config = dict(
    hidden_size=192,
    init_std_o=0.00364,
    init_out_by_depth=True,
    decay_shape='linear',
)
Each number is 500 + 40 x the weight over its row's rms, rounded and kept within 0 to 999. Layers, rows and columns count from 0. Numbers have three digits each. The size before them is the row's rms in percent of the matrix's.

# layer 3 MLP up, 768x192, rms 0.171, rows 102-174, columns 0-191
084:502584474464549496497457487506516565526467568497521457517489480496473484483487442487520478544488517507446509494604537485536530548520498464508475486465495454514504512476444480469474512444569459498440519470450507531449488549557486507500577462481464494537481428485500510511541483477448468543513548556519455466409590486480503442442536553473494480538541468475506523501541506462487447526428468515561504548480463458504497515524489591505530474454611439559560609474438539589459573473548559510505536429522495540461494532464515528529493506600481531489488501462543513463496582540489443437
110:506479507509454426468453426516472506464517458413528455525534536570464495550531510477503522566532507482470439495530516530491541462511495496495536552544513532536415457484527481531512515507487460553558487506479493488501456487575481565552594525513512500438462461509446554538592501526556470488468510481506587498490483503521525418464545437479505522508561546552552534484455519527458502465535545531555413512512415490479494458499504440429482520512512544485522546537587564534588503487507469471512461487483545552496464467539608420572489490499481502559568505502440482511431528452547504513
108:458446489506512469509494501530517526480526538538519515540462553499548549501460540474547529477591503514473603438477582513483483536490539539491517434494499534533448479530515533549546497532515437550443517493421532488485448567494489431513526499533510499555539522532431452447478525492508485453460548404544515491430484554514497462502514521477525490601573497521469478558509519508493530544431529546491471582462509484517506479528526572581520427440411438523543484443470567464505465462446547562513524491422516540533496467559485515481491485527536481510449521540421533510492510466544402474
084:495462475520490512567533468416517568457482453564464507431499518485472448553515613525512493536528471517469561493477501564419500472568537519502504503487576497486518525556456460545451527463587482552505531523422465569485547493533542463521454504498446461478460486456473504542546559484432549441523486585460522615503496446521479544490507552509493536493546524470548482472506524461537531452491497477536477481480476479475497499536469482458536491505521536392503503487473465532540524544447392479589464461454469483493490449479533584560468479540486545469500478466493454435505421502503489493
134:525572506517485457483488491506438551494528566594531550549481566498471485497473492561530478495508575477457445443501480553533461512487560414509534523527477500535451475506449473564473518454491480511478518502477498525465591423560518507508491424491531456520488522450472534481517509440487448548477544448473540443506445557506465536528456540512518485565543567508488464431529542627492514485468484516598511481549522499522549530516483504530487459482390521547590512455441551479455499459486548515587485528415496454501474487466464465476536431474508489469505503453474453475539508483489422496
099:469541472482516520577492493556495513441501501527546483502452509512475517435472506543467428450498569565492490534505473538513515531529553503498478489505525435513513527465451532461484550561560565428569574526520540551453548568429511548458522520510507480536517482516532408538502578567529440487455529552521423450526437526490514617434433530489537446523492531468574487423525483519512427548573550522511440494585500500517531553518528491441563457433496488501499511542468455503495504481517473555496481515497513457443519472410478503526510428533465471532444447480517524509502483521521471491
101:460520481509459473523588496486544393519511457513424497470447450563548585528502516459509515447570472504509532445404467436445504500504514487504528506461512568470503458483456467556480476544526508509535468448521478431546473510570484557536492471565558549446492579509526537511505555559538510515540495512496534498545520592529474472490537487516500534484556455538578481499543484550483501507480488532520539496450498495505525575524505411525450502507460518522513431549572455540465543550502520442482442441493471517506473472486496439503542484603475411524430502523515506492450509579530503432
093:460508441484475479438549540459448492538425454445555515477505442540509511433505463531433553524412497555456532481510473607507448511532498486542452458564532572508555533512467462457441492464539544530448454511500497470483542501492524595503505492496527473533496514491479560496492520425467467474514540571470450457459594522549525472516428549459494424555538519609504470551421483468500480581477495550553553556469519526510491508527516530561566516471483495496504448510450459523469509494465485426467505480495504540528468504488452513463456490474521433447500512554468471494549428537556487486
090:458570551462512476459466528522493500486530498483416476524492481512584530573487535544518406505511464426433510510428528467536488507489456505519572493539531548513541534494474522575449482485551488491525533508478469522525494492543480526468491453552502409491465565497574510526552464492578528481499416445451454512550522484455527473439450456489579485504552519480469514565465536514560515393551511423452438466520525509453560410543502466461406529485502486472561526475473493480543519447546548456491469495509454528491519511540477510526468504476505418511436505549494500451491489456586501539
095:493472508521436428522470526498476463501422431496471440493532491470458548517432499566531446484502510486500564518402480478543468486478503425526541492546540531485490490537489533471526437536474502452526490431390469448642445528495526536564549523493458466499503482523563529514506504522493457467544513509597501489462459487548477497450490522428502537473467439487494492449455492582491517489482487502448497462513479491531557506536504514446469586433522515441499428460525554578501451493470437512441540469543511487459497552482498493479597497440493559519471440544504529517431500501533468543
102:489539526528480458560457496522505449422470453465483448473529492542526565457527497558492513498507437484480545553492574528483525553454470514488508488479545543515427475620502492469543475532534446495488463475521475521592450442537481536540495574513437497527495550456491432508489491501464563544508474531570442401541497542482429501502530559510541515529532465508477468485511475516498492521467452482466509425501474484482514493514477595576596526458476491542563502487488503422475445513600501525505481445539526479464535468527456538546496556509583568507484459469527509500499583555532576481
090:443475501540480500478526467523516527494546520470470558498439597480508519477561497490543488515544446516471498541503419470494414503478506535513542475448453443524516500493472469472472513413404535535580562513508493542468505499559467460418445520506529519544471524470476493492461513519451472472536514482492575470478424455517490512480486472456533570503517497598539537492529533529508389548435555455479534501481459492580466473534477557466474497531482556513559487462521589517494584519501478489496583467481512523483505543513450531485496461458533465481456538539456425491616442421519523518
105:580510501591510461462490546594522489457452483425465436538506538521479523490582547454494478547535451475485526503517475439395445466465501485546568499610525495489545515505514525457508509478524447501557549488447507471525475397481470512560473559479494537504486525490520483542472481470479514580476534562485449521531545487560558505568456508449521483451595502453465451556489508533547509424530463427457502416522501519523542509538497466506506457505500460470523550525530440578449550500472502501490518529479436482520552489516507490555461510559494525526518433419503516511469539472548474469
111:536550529523450485534579473520537526546545484452494491442497514508523494444492530488476545492507543529522506484516407485455470460420490598529560532504459453515536482505454592424427518506541602461503465488477492544513565517447562489509511528403425525444465520455501499498516578547544527490519468500539414453502491499513485496496445451539511471493490511504457578516507431492481543442557538458553432549549554461534480518497526420442478460518483503499409520548463512557459477467473525540534467542497467498537516531520439512581581511529515511488510495495527535500502447538431484553
105:442452481514470440523462498542463593474491476495437497485582468548503496546559486539501492508457521464419481456488515518447474492481524428480497453542544507448463503425481546479494488532511497567483471479505482535523520423566514459435512456526459495498484516445581447485415460509535481530509510510555532501471474440506503461499561554501504475464517467458556537575563519564450541428441494556456465568496509550423480475588518499470476571506554413527470525582508456535477525513438549501464502510553578526492468468531487469475538472528526538489427513485511420469455470479538439485
099:462494501514539470439474485552546557480500463476474525555523448488506491489569480518477486563520458560515500455471483464409446504577463529451491486477472522432487554514513536492557468481582508540424562532461533565501521477489549521456497455480451464601488541448511518514501542533501480494448451497609423511454560513439509555525541470535460501488556498418479537537489508423507461452433613492505440489454462582477437465498476508521516488480587467447534460469486517515515524485516505465558545561519549492453527485480514505527500448517501520469504514441499536453512522469482563592
096:489564480527535472482468454530489469461529419460449573541468602407503550434475426492470472526551531493442543465482548471525505610529467527544512496449441523503553471487566534492584463544472468509512473532563513461560505512597542540453490440499460505485576530555514457470502458463553457510540621498485456481476473594463505472531542432507484509478499545494482464541488481550508480507530505473467448506503491503544501482515441528519514462494358495483480528477539455495528496496501459542481518551479517475514487462477480470506526506516542535574507555499468553491425515559509504485
084:478505503464494488493469443464499540449493508475546519529468492493533588615419487471544552486540518522505470514486461512550496514429557488387558469455510498488496558481499496550471493525470450516479519499539456474522579483486542525532465458524486505545422546500478496485525480487445466468474460491541472561572453442536461544473558514494468517529533456463534515530463503471396449461509499512567568489486573464437622480514553519431475534553530562509450529462503490482464447471513496447487548445513560517581448424492510495458483478512527558545520511447566526463531482537463458457
084:477548519518524517485504520551440487507497533437494484476556447527487487551478490488581464449435536452512437515491512420557581527550463562482531459478560510499562613485434428451524475485439485485516452557513581517519440523461463483579439520512490521465505521502484501509482511445434484436543436544548462520488460486526468512481496525550521558492510464493525519558478601510496510498484458539506520435484552512542531500525458583521495512458464478521508480461456504532457612483508423456462457500499509480471489483405531516504542507518531430553410482474472522512508460455523559567
093:527472483524505511448513518500593448457558435507530505468506500549560478509444545457478497524540510495555511518456479460440570483489497511569463600500580481519466469452438465493505518454489477507453504499541401531460502493547498467525454429537494450430482436467540498585575552471501388552538537512493472525529527484524523574544517497542496569480500455499438450553512476482450457462474481528508514481473445504431503489559512513420517501459584476500538522535535508491449470519466513410449417449517503564491501502445432526584525529522516478511482501552541489466505474523549481534
102:552505520588489447449482491556485492433491546487505468549497462526452425477559486494599546505457543495497491423523539468465386516515547523496531498483504536503505431495541486493509591549503483473560534563566472475492536481485550463470550505433537523473473517401512553452523549529467464506499499481537507464514555575501504566577555514481477453490486513456432405511561485423474484491456542510576486511508500490482553471522476480504543460471533483443418446477513433604490554509426508482522462503500414478464525506536500538520524501479490540528556530494549509486516447548485519498
092:455487562466471466570536490456462495491510538521421512461551469532437527494543516463549468526505541478445544476486515461491560558481412501472559515528528497547421498509472511444445433474481491528581451456449438532543433515483414519532552469464547517460523541531506446484553502500468542524530531477463502520530489558541468520487566549504531474466527565552515576432484466547527535500560532478432467468441462519538485421567514452462417464516491429587554503469541476475501510540518553512453533509497536467474524426471489469516566545521517496525489507482478565436547470572520479472
095:452525541445441468494491488417515495526512502466501414553467526515538549496589438535520524489546516465449532442497524406498500569567496496532545506528460564542422459505532512498578437482518524492459533452410508514445508496516493561537441490491517513538493547490527492496495460537472483504581485504503530463490512518450576524461487472440493445509470482486465501497530541531490523421477477496525546436490407546528529484497547576520512524449487449478559532520428447367520566553549489443560549506452543518483526523483549464490544502493495486605447500479530500535488521556530474502
095:456533470456505460530477517454460451509525514493504468408499486447492534411449511495527423494507522473476525474538459450444451518526495501496553460485539537535567533567551572616564597491493535593425461507535509505564532480513493471580550548534512542532500522549441508467450476517521475473461516451572525420465505512542517490491508495494485477504533540532534484493530546494454562495526470538479518477500458453498518529458541556472518460431445530501501483540497397424506484534478470581481469563525497502577501489494459522453531467591486441432473572516505511464465469484548527519
093:394500498448474493548481481469478532516522494475516546533535526519600476520553493498558525489519470541519481517486561515512539500563506510416463519486521538508558475498556475535525547488516521464587447546447528560529483532487504429528484521462519475506460514420553514496480501568541458505551529458419447457504517523535485521535509562537458571489458514445417546510545518549456444502555529504501495567457441431499425458542505471478452499494405455498489417554463512413524530542496526522506511474413498451522497430503553522519547502436525519552526493497537494420484555548539492433
099:473438549515456567513504480524546468534425437533472453447511487512475470512481455495533556461532506513475476502493607585477532477431536494453517534537504523561561524513423492485524513555500585447452403449442514547545455372494501507471490488509471437511559546481569540504466444451510537506524526517488524522489507490456448532532432485472454464562437482461461477551522518497399496470519524567480512536509489495519491515475510417500492514489466432492512469496531488535516496535531495550483460569429480466493498542487457499480521455552591504490551510549573446455477567451525522481
099:553438477462471528463591483519555517509507462447467509499473509415550537555495489448516468498540487488473474476483458464442423524448461541445534439473467507441575521467517492434475498522453498489504599531485495535460493587463561450603509401504495515524517464498507533507557519507489460554483568476442529544508508495483522490558484537495460524558506574521475454492479475455529519528451540537505478546456474550501498499426574464488497398489484473495519483505494459487581519504459467510497455589487468495478539452524589501480523576520514575464514488561465469443515463502403522499
097:504500446528529518557520463537456515475506443523497495492435472493456559579417503521480517472469529447516457492446518548501472499460445455509532476544544450533552553492479423473463480510549442471508484455513596636490468478385506538500448543507546453569491539519484466512442503554446504489522480526497478449533469522596588536490488544499456495559510521573525485531534528529489521489437505499522508515439499519560509585468547533456499479565524525483525540482450500467560472482429482532554530439407481503527559530488467534531491502479455504537497540470487515497561517500435439559
098:515509505543486530465463444502480458532550485493503453466486470479548557457527448519465508592482480483480524449493468484551494512528455468481523497494476537491576521494459412543512458531414505393488488519492584511537518427477494482554502373453539429552518488523484514451549483580492483474527536504533489532504414528493436355515417478545475540510513484462442473534478551454441417435486463514457486479484526537518471522566515493520532464583478444491474504498500535500478519466506499529555469532501562502403489536437514486503483451527565509458479494466522562517486505540527538493
104:497559547535459493570544470541503586524517480503506539472547485557495555490464544480510405491502392472495476508488542466516538530465564495462475429490501501497500590493489520425553449552502462531491470444512482508522568504559544565523528524488451457450480501504496500481475509466492488577447477534575494541388524477513452491448410461435499520486468452523533491500405494546455488413543451514493481554463486469546482463516488550523553563433518575516432445478502536514527500507501469511433501533492497456518569474522559485508490470513558507466528479502453547482437576536570489488
114:463544447567519489546514509532551503521508475473517569442491454443502565448484573463460561472449538476444485399504491538463486478501517512479472567489465475535538546483512512452505485540481443532544557500568483499579548541508514483494541520619548529477551508533486541435566506463475469501465487485467481521466517448441506496498482489497523404500542501430517462465474413451518543507439564469442455613473499497561469505505512534524554481498492483524485573536466550404493455529477499493448478558508428531494512490475589482482492541535498528579502510501506512433511424558487502527
085:487490567455478463495497533479542470447576414488488552506530416405449585522520532495522580541518559503462541538509492541481546491564524558474489574481552484476466485450469386548583483450542577414490460531557552505498445486531510468488531562588527521479520509434518563490489462518554569513550545488515452497469504499486468528472501530540494525488508510549494503509526482524524491482432596504498488467517430458486535505468490542505501486470538525562507422489543545460435448492543514514516520511500520529426518493544506496500514458515483476474499531568467456443480435486454508594
087:396504508508460464460597448506504458533470505482524574529528509540446427538520470553481485504467568480578489500493510549454547525469437468520475586520597445535509424498512476555487494442508504463475477528537468528489497462500532499495422526570514516541492522606502469540486510547461428514510439557571464480539488478418479606516499522413504521500514420473485423500581528519510476453531546489473489521459475515537554474559482473512523509534527518514464474510441522507494544556505465484509536494461517482458466584487496461545467517519430506518579533578507560524505515530488514476
106:538446589531437498505457477521549545535531526547451500531479481523476502480465461569517522577474483418483515447529436533563496554513548423537453488524540556427547508422484510497523454471524462409558545505444494538593513504471491541554486487522500590426551514495499491430438506529506467496469497596429453545485473494493539495490485500497543524505515511458595534452509513462512554526473533433461568507382521543511520557463508527491511582495515491511510533457489506533523522473516461508475503530503496552513468533545486542503515465579514447489484475444486500437481443572553526497
104:494503467496462437480528481531506497529498517524442501529497496567514552435544524465478464527373518431546499433477477561491529528478532521495499556513455489497527512521503572537556533533541489517478573500487424597447514487541474529489442466514552479545445517513557577452492497506493515499505549472429453487407438465520464433474524474501530529514496475478484495505510468472528545484477474415487541581503462395498536457543412528492488498507502458451489485482498580525511582549420478483485483502456472530485459553467492477514525475465609558493562515432486546473518576469472436494
098:481580491482557522545518520444475557524528502453555473505486472458460444475447424457480555453539415483485495509479512528552491549527518523466481464549493526512429474420503481484591536504462558475457496532437492486502492505498502484424520455441555506502468501545494501551521462493624479489492513461473460466541510484510454462479538500629529544557421504526563416566555487485502460603445446491489536533497457475532491519462490505470553557414462420477493527569530512478531532475509508489483486519527485561464515512465477458536519522522510466543555509431468498455406494495511530486
091:533570499522432479549527454460450520525603473455466450401530497505494498477535490539460435535500454517453394509534512530552575485506512539529456552464488573484410510508481519472476486563498539532500504483584529515555523529531512551512479446545463472516550499545543447558466489493519473493464543468550487612543516496447501527584461478523487510508381529453468520547459460492520506482468534496476511484482465517456427556560513507438509521469505484534429472530482569497453522458529529486527517489426561477541489535510482498589492516511514503471536499532506512395428526536536482509
091:495502554434427520501559514486468510538456511440534514507437423469464463553457527550478499454487476507502538493532451538434478525454575565444429529495511529478556460501432508516495539516497429489502542489538565547515539512461485466466452478469519556543469548514497550613570542506517483501432470570521477489450488561524526486503458556471461465484488501494482538507491471504425531506458485554595512547499510519517447488448473530480460492479504477475521525487455524528552478460550471501439533485407542567544586495480575530625498498500479477521424515492427527518525522478538442436
105:431414495503495506488422442538587566521525457480468484523494526519538520507496485500550490553499542496497531477454499490457514484523544480510470453477542523489480477472521458530458508461452529530464531502520497556545518576508454440441500458496491431560551531513498481501542487466549487462585416485519524542484463475518553438475483530485466434494485619498480479532445572476516498511500568503516423509462461536566512537466504475554487482425404521509490488482538469415528502503483454556544478455501451547532546430444570494546517571467612473431472525552538478465498503440513488434
102:525496532512541517516521507502577459456455485538442469443489447432434493423484538523477588532520521531488521501444509571501484485554454513530463502479544530565563477538503503454572468428530417490537552538464515565529455509564505538443576470520483493467496514560549549478502494472523516520457508526561487525520559545561506489435500505493511472531520547620425503478434460453583536503530486563475590540562462502545443464492473461492429437443516546551480475502480456479501457541524466474519502496500453500494536529471512571543484506402529457489436498483485464501483483542534449507
103:475504571538453468425499530484527472531568478383564448529458548383505545550519514501525527459459519510503498476471463533469514492471500545449538508466535416406527470471494505475469521469537475468531502528557479545521538521490499496493560496443519439508514489493476474489500494474564491495525488534524508471470527528455445470439565510539523477506520542490486425494469519471436533536463524517573508616512522523518503426497496551557518401459477400491505512513550483565519469502502432572459553471546525454435533521558509457528496477551493500524489545480489432538585575513469467446
089:454493544462501540401545512482510509439581480520452452511447473482525537562561550434500521472465492537464492497530470466496486502403512480486495537495500449472502487510534513535481585463499491434585466436473498540491466529583456383460455549440522452565516607498465526483538541552526486526499479482570503462523510458415543485554469475509465533597480551510474467484478527467494505583486491487526512487552478534504468505513563510535535535464499482513551481492509524485458492536432494542517463481551462524435472483422456499596428487465574540472489498507531474478459486510563445524
108:513519536441489438545532489507414538512535526557506504459501490541451542440507545596429510441500514513518500472438555479450403464523524514593502509640532515491515471548423528488515554496516534491558533486569498502493561397482534507554500464456466544494519530470509463532455522481572491444601441486475523454448521559490431512491441504447449519471499510509435512484533492504577535554516454477485443468524528464467478494456528497515506513515524511515461482526511462457443469455497476529538502517469493474522534479440491538580564528530530565518521543436478560466535479538468467469
092:563488467479460517531531425555492511493509456468465487445549471450572523506463511528485460543475502503592573490473478513514474478479567542573406602491513513461508442480459490486498481470523588430516463468553471485530556450436491533520476548487485491531513511666489486488513473503562479495544467453468448457452559504452546529402535521495466576548447454455461502502488521546543493448502524473482482464469487482462507484414459505580481467521564515513494541534593530478421515503514514525532521488504526474516497505418509504576473483546519509515509509492570502506510567493517500508
101:424532508470474467530504532449452475583468456491491479555533502448418454499531496486511424370524494441500507474495559499477476561513528480433553444525469522525549500507590485428509522563505516515514430456495524485487457493571488476528452539462477518512520523460473517547486513506447492525481556506455444469539530524549516508518415483551498478544510468499538469659495468508458479479456515463518509469582485486572459458503507492504499497533433537480529500509403532537460544466553511515441440487519515489476493488474461552488531550507594442515514427524459540446436504533460483486
097:506479556478496516445471485574526478410539470504524456477535452470486461500465478542476463460502540507456442508514458529480508508479474526506407427496528384552505542509494472476544537504540530508510457478465535532505450525569486445519491517530499489579497555553479500541520519524538481476498469500541526538488517497518506522412539512493551530546516475475441460526482434512502497570505566506489503499518477506447412503502591392551566478473557427377460446564519432528460542525469514533525531469488436528523577503530420496525570477482440514553525467510592511505459497533508527540
098:502409466550582498417536447508489575580563463562471501556439431438514500517434514461535512604491497501459444476515542487493570530554483465440532515452573524501545475406465534562531424505518462520474477493468449477512455491461471515504564447475474479562561600500564479492539483516479528453507487439455513502468535541500536526492441537548527516520460491540481457552456493503561478506526470517484487499484526477495497539503530530527531550474594489509535473503545443490474490467476547588534402456503517491491478530448539572485479460476468529489479481508541543537480519473464499560
116:477520451508401514525533545581519540525511510423558499516474473541499554485476467561424541460471551602523481456464561502528450483452535489490502500546546525564472485499561512569431563466577509491509522499484520511494546509390515463513575455491491578544565481535481524503479492443529489504433459412556489541481473484439516494506499478498480483488535538542492542460530486476535488430447519527524473582558478569520446465510514472482515466543533551481536491469486514540455519434535474480488546466565425535550436466462461511467420555491446486524446511535493554534497527489564477485
109:429535542514545514519539530471477593532561527456480611549444498406536476571493570386481507459450475519501435503473534463489557455536440502560470463481474474470507498437513475418463523465465546478541519487554482591479541540457478482504521525520446490506487495485470435504491454569555505469464454539459393459536439438505546465557468586474465510483481436445497472456482440571513494502507510515511463534554521470543495461524549526460509516517517509469482463502510492455450506523484499448480474449522443505500469488594549483569498486511528501520495568466489501505569555491484495496
097:523488550518512508487447420456486541455506511468475509454522449547462545502479494552465626501475528596465523516482487544486465451476564526515525581508464542453439574530533463460460517520436535524517436525454455442530445536546424534472464552440495491539506538554475517457523513474496535539452493528477478457463513501524513504447555555538491489479524459503409495475430455503457467506484548472539513525520477475507490508515516446560559493518567505586453510489532543555447445481477525496549463421496580526429448531478411497494495470497513481570503541464556514496571529459580535486
096:491463428545561459605472484539566558418525502446523525417448551414492422441512543535479437561485469416555515526541486490517441540500565431582551526462516503521519539506500541470494517448500520496459557514544503530574563504504479460485521493534489534493477493548493490463555478480462495515417468492443489474459490506514580534478543486449522504473568512501515473533566496510483539530481565475501533548526522448506461558547517506558594492565583542554484478401488508457455479513498507486505450476523490506520544515506509490521478515488468562561442472501486483514528477414460535493
096:449490479469498505456523489492523505483480547410569470479422570538458522403524523399459483449482510494559487562513456409501483487506572543513555470530491504484532444482473477470489504471570508492488545507480522509461511471423502476520505477478571496461519451549478489464552455503539458451500541471485539459530511539493567560468544424436510450542573530516493459483495420534490428485495490517557479526508491507500518491512506481471525471542418499524525532469519510482444522456528611489374508510512485435460490507594496463526536534585512546548547554481544542484556501442516509452
128:470418423563498561480472552507582571477473441495506521491517514508605580461534544504495474539447498484460450505464526494494533532459512495460489562446441498536573554502456483430506516545593529469503488435485533475497549550482451490476498485516600486517562501524520558562561465444438449442528507497556508613467496526495550508459511496526535543523489520483505428504495437518511490527389536470529486473478483550500494467526559496557456465513475468477511473485536448507541502502447521541431507431466523554495501450432521434534514460512480530501498459506590476512474481522480459462
093:519518497512502524471494549518515532518458534480513564485490542496482490519470498495484559578555577448494425490554524564501541588418468514524535519489500518458500536515446517461470501523480533504601539553485504437402465445578450480501441526523510394521460490497470457511474470461478513489508510441417478499521530529489478515435485506484551518438500442492458568622518509549484442523488523441491471444541397446545502448531547468488500453498560567502505486506444440531538476506529543532480449492531425492526523458498438538540521506463502583522541554549483494481447498532462492461
095:515560511495539376471527502459533453483496441528551504516472465490566535504538497482473475503487462562444591549507516416479575569422547491486495483529485580468520507453528535518578463495563557561525518528489439475460485474531453479593527469487494467481444525574533499455549523501548493545475453508484486478491512557499478507503488423521501449488521535516458486528475480524512587463495480521505516459446585490457436464449552484475524476455511497447483492405489452553477472517551485495495471543523547558510512458506531583506570512513516477495424463482441474589462504471547436452
094:491493494529483450505436437547467483492527450459523491521483502528482482547444490544479481457553455474499517520446576524499534483511488503513492483476487461429514444410441443583471515513469483498545507582560533484498515562513524528511449537498497527548517486493565557567500568490491487531517514555539561466560477513461468486522515487500483481521470539500502472441424499460518462475508509443490589492532543571479519525528554502480469555519536413422478521603516516419579583538580477504465480574554491435563554564488518532521469564545484481459533452475460408515465482535517492448
105:510532431537505494514453502469475483467485477506438488551549549505533505469462510509534498542526516423486505407407556516489477540525502472485533516530457501482458521471478458570458486524603499518519514502492440558591525456460526469561470463546542486441466513436514524460571511553495502484544552528473528520434551546490542489500492476423456500478496488539547531527497511460455446499480465549532456411527483455508444511450435444476491541503522419452499520567490494559576494564507449487612524551504485527518448377470556436556479498509488433468511478551498495494473489526483461447
088:486531577590488464508547456487492453433564540497501513441490524455550510490443507522506542484493510580492454536555496476556462572492500503487488463478451445514480489522561534438470488505471478421469525548470551497580515388489510567479483510560477519478468465459459522488415421566550526465435562518547486505479514504530390453511529509519565506474554473461468556501479541510461446450498536488523508448500451519468397524485444585573441456511485457528469491487520461532501506511476494465492527497501550524494511446510471543572555520550551424498491554450519503425509514492520486486
086:504625530512452464469451483499523486582538467529532498476440502490534460512457526422546545463523558553525490528505479554428506543533536534559493476540565479492579544557562497489528533468495570476448508481488547543540478540480493501505499519488448423470558451546428445497505482499457579426466482451451504474520466477482464412452500538451458418534600489488459504500439543550487463531506474466495538457542545440511489514457490532503608479493469490458500512485527442552500481503476478540506511472528445521551534542516568526452488529465521491559534444451481506482545542511448508427
106:573542456477518494499475474472519434508478532447519472548445505577415447470521491485543468538506523428549515503478456498491476494450434504480542480626473528601391512550488561557508461508547516511523508492537538598472496495529492545494550478464447529497577438526461502506554541529491479444576442455507547515506467485466533485492449490516508496505504488478510489478565452535496468502507528518560473522584450473446498505469458533476459503599465468532500484430459525547465497515505521452523468472549496471518459466485462582437542462464483490461610497463544459502482433556477541494
117:464516498507529575463449503529453445433528562479467538534522555577518501502510455521510476528502509457518584522484527433510501533503505584488455490507543492506481497518481493529512556453497505466620496440486458537576526476458493434491491454457560517447446469474524543502478509472554488461511524465474492431482494499499496462533439522413483517477454536513487510467488414415540568480564482509498452506531513514539580546464485498444535545581557488471453487474463425510511514599510560480579519466495503468566503424486494489496527429543429544536461550435452511461481448421517497503
087:526517475479543559537489458553485536540536487501604414554523484490427573513523559559480473529489515516552460538533473467545551562546559448424570411508432512486461528499491503496455474459469467490476537509463500535413512493450510455509520486489530519406485507453545498532522550503486437551573480478504472449475498496517550484546494509459433484564558443526470483482481495584477480490525480493525519567467569523455464478474531467465459529482471453466546477585528483499451534496503521519538468495466468532502511548474420447524478547487568519455531539537433566516427462576495560464
098:483466488495521545468452472468505551457523554483508546437548530519469431431518493542514450499540569554480485485526532500496441579508547515426456498545540509501496570483472542450447502533459595464469438480479521495497461464552470449537479515482455517502518526587554465462553477448482501491456507493437438494471479463523457547564528555554532594570503435519487490527483506482549463488578503465463557449489493537481499424478541613483446488473514440544549450443518547510527545467548456493502452537448526445507461517501456468502533505515561552472460477515509530404554451549517483497
108:509536495465554514508597480485510578543503557534507575459462482464510534520485547463525464514486486527470480451538458544481454453473447455420470482498550529508536509541512507550523571526500456513565536512410550537425581469520487498414461443496522480537544512557476535467497523470521482497506450531487525504500453546466497488494468517516470449535485561443486462432504492431459537487469468578530454514558530554454479536516510523602445526516474467504456455510449492525480539468538599552441525514513486549454430424478544507588527534545467541573474490466464510544475480571494445530
115:481531498418411512467531402469453494508588500547533420457488485509496476470494515508517515492548579488444443508494463500517431594505551531486540483477504480561499477518556514452565476484485535453638519478449588525567563478562493490433488516406517481512540531552528547499574528470518544482467508429558509496463504446457499445506470518483491484521470501569530523575517534512499441507464494505576562513489520494502480485472506458563501502451544527504486521465541498439450507438531477536534457484533444451446496513527447563567471478483526497442479507478531441502498461474485498563
107:501509494541553473494506445485507510473490535479511551451462478554521491467475517484534509484580535549425441376463493475496432483531607454526557520528525492505589459576500560504517503532558462463480486474539546542520505440521537494554472438479505459522480424515521494455497506463530525484499550562513549523457401512556556526480480453512472527537536573473531431516429518531526557415479546499489502421572525475534584496467539536515482469526516533486507516483541452551493501489548494483496565556486490488522493395481463506509500460501544574498455508493408539512533460553514461551
098:489460492533499443548486510473483555551542452462572486500580559520557504510514526475543547606512525633462484543473469554501445490489521469532545577504474549488476547508518530514500531474497538503505539521429436471501554462558520498506490490400488533467513487445470443380500520443482455507456533464538509480417542473460451420470464495528495390488473497494455472537534558532465499463501513527447529521519537468479525512492500422557506488543488464469492504482524536536502466475437470457470496569499495487564554488546513445505600586505500516492497515475501449529434526507557493469
099:509505563561411517510454548509488472550506578450476441495446482509538453474484485498496520508547573462530475501526497475516565562448469486447534496493537487510521440457494521464512492449450477457574571497493485488514537475538551558501510532503528492475514531590587521532478569505490596521439498465488388553537482469469477537456470480499506509495494452504499511556486468532454467411555525476513524582490477561451467512567467462499506461560549489570549514530511421449514525467462473561517490467510452504472503488475565534514514531519540482463552500390532481448564503466566588519
109:541480528520420542533459491489495488547512571443527460453446493506529540535529518513554529474550498395550511504481559509553588584516523499441559523478536535503475511553493499473549490516543517529572525499568439508515496490491469503472483484491456534489546505479409491489488477503451468425472553503534459541530492512513478484456475393486517572543541477446522509501411497465534500427527479583537420554501523523458520428487515427459489525507443502484468469581574500489511505441442427514520478549527469476451496489444564558572499518538517553486492438560462514446506485488530492570
088:490496595471531444468460514529492479543408536478499510511445546602498566479524500557533437483443506528544533560526536449477481522529466433436529469593496515522530521450510499487466503511494432462518522532468492428530466430529537500507492479497466539470457484489498468499440504464562533513517503556440467494514418543483497548420540442527485517533525463492531527537468505480458504492599564498531513464556509452441460499464492478505442462485500514473547501504484562526554553388479482490451457472532517484557398487553537494485503509526507449495395541534558473525494488526501611498
087:485436476501513584441532517494458494425435519491466490495516487478515534490557523492428521545419537535540550461493531502451519483540510516450540471490465476492525514510479469564524568420536553567526505526488456480475499459520527422451562456540520475582472495562472487429446536506462494511474484523438523536507569524541470532553532537477519605497517488518440455414488513531482448474451543537601472498459525488486453499485496565493521533498455541577527581448401423507506510551501514511453474485440533503538479485441514476434557540453469518518499555487483472528548468471535477428
084:493493498419494466451503539581554522506549522490457499507464505428448548529509490472510511459467525496506529495430473584504484416496511466517504527497545388486510503517541478501474570468567506507481465498493486512516517484440572472461462489446536507480479571514490532559476568452507497565543447539473420489495505506455551514437549515503464504602488482522489524502492464449550442561469548578514454603529523479486475526561528515512595559493511474544581539471499477461479532598504526429501515441557516485491460524462402533536484508504515502474470493471563500428540451540556520485
093:483550463506514513512535506589457470485548501572466546559542472453568513519573518480456503457495465527512509468419443433492435512467556525452482487484496492469510532505550495515510482563486415518511506554473549465501510459552502557520498519524442546473502571551568565559489492459479540470442466509462435568488478532490473477521465508474529522547523473491640479564475512527548457510543554490525471468514455525457530546475412523482478451481495505436474449501583526531561477469551432394514498447470499486436471544417460520527502501470502479465454542563521460481512528499532537448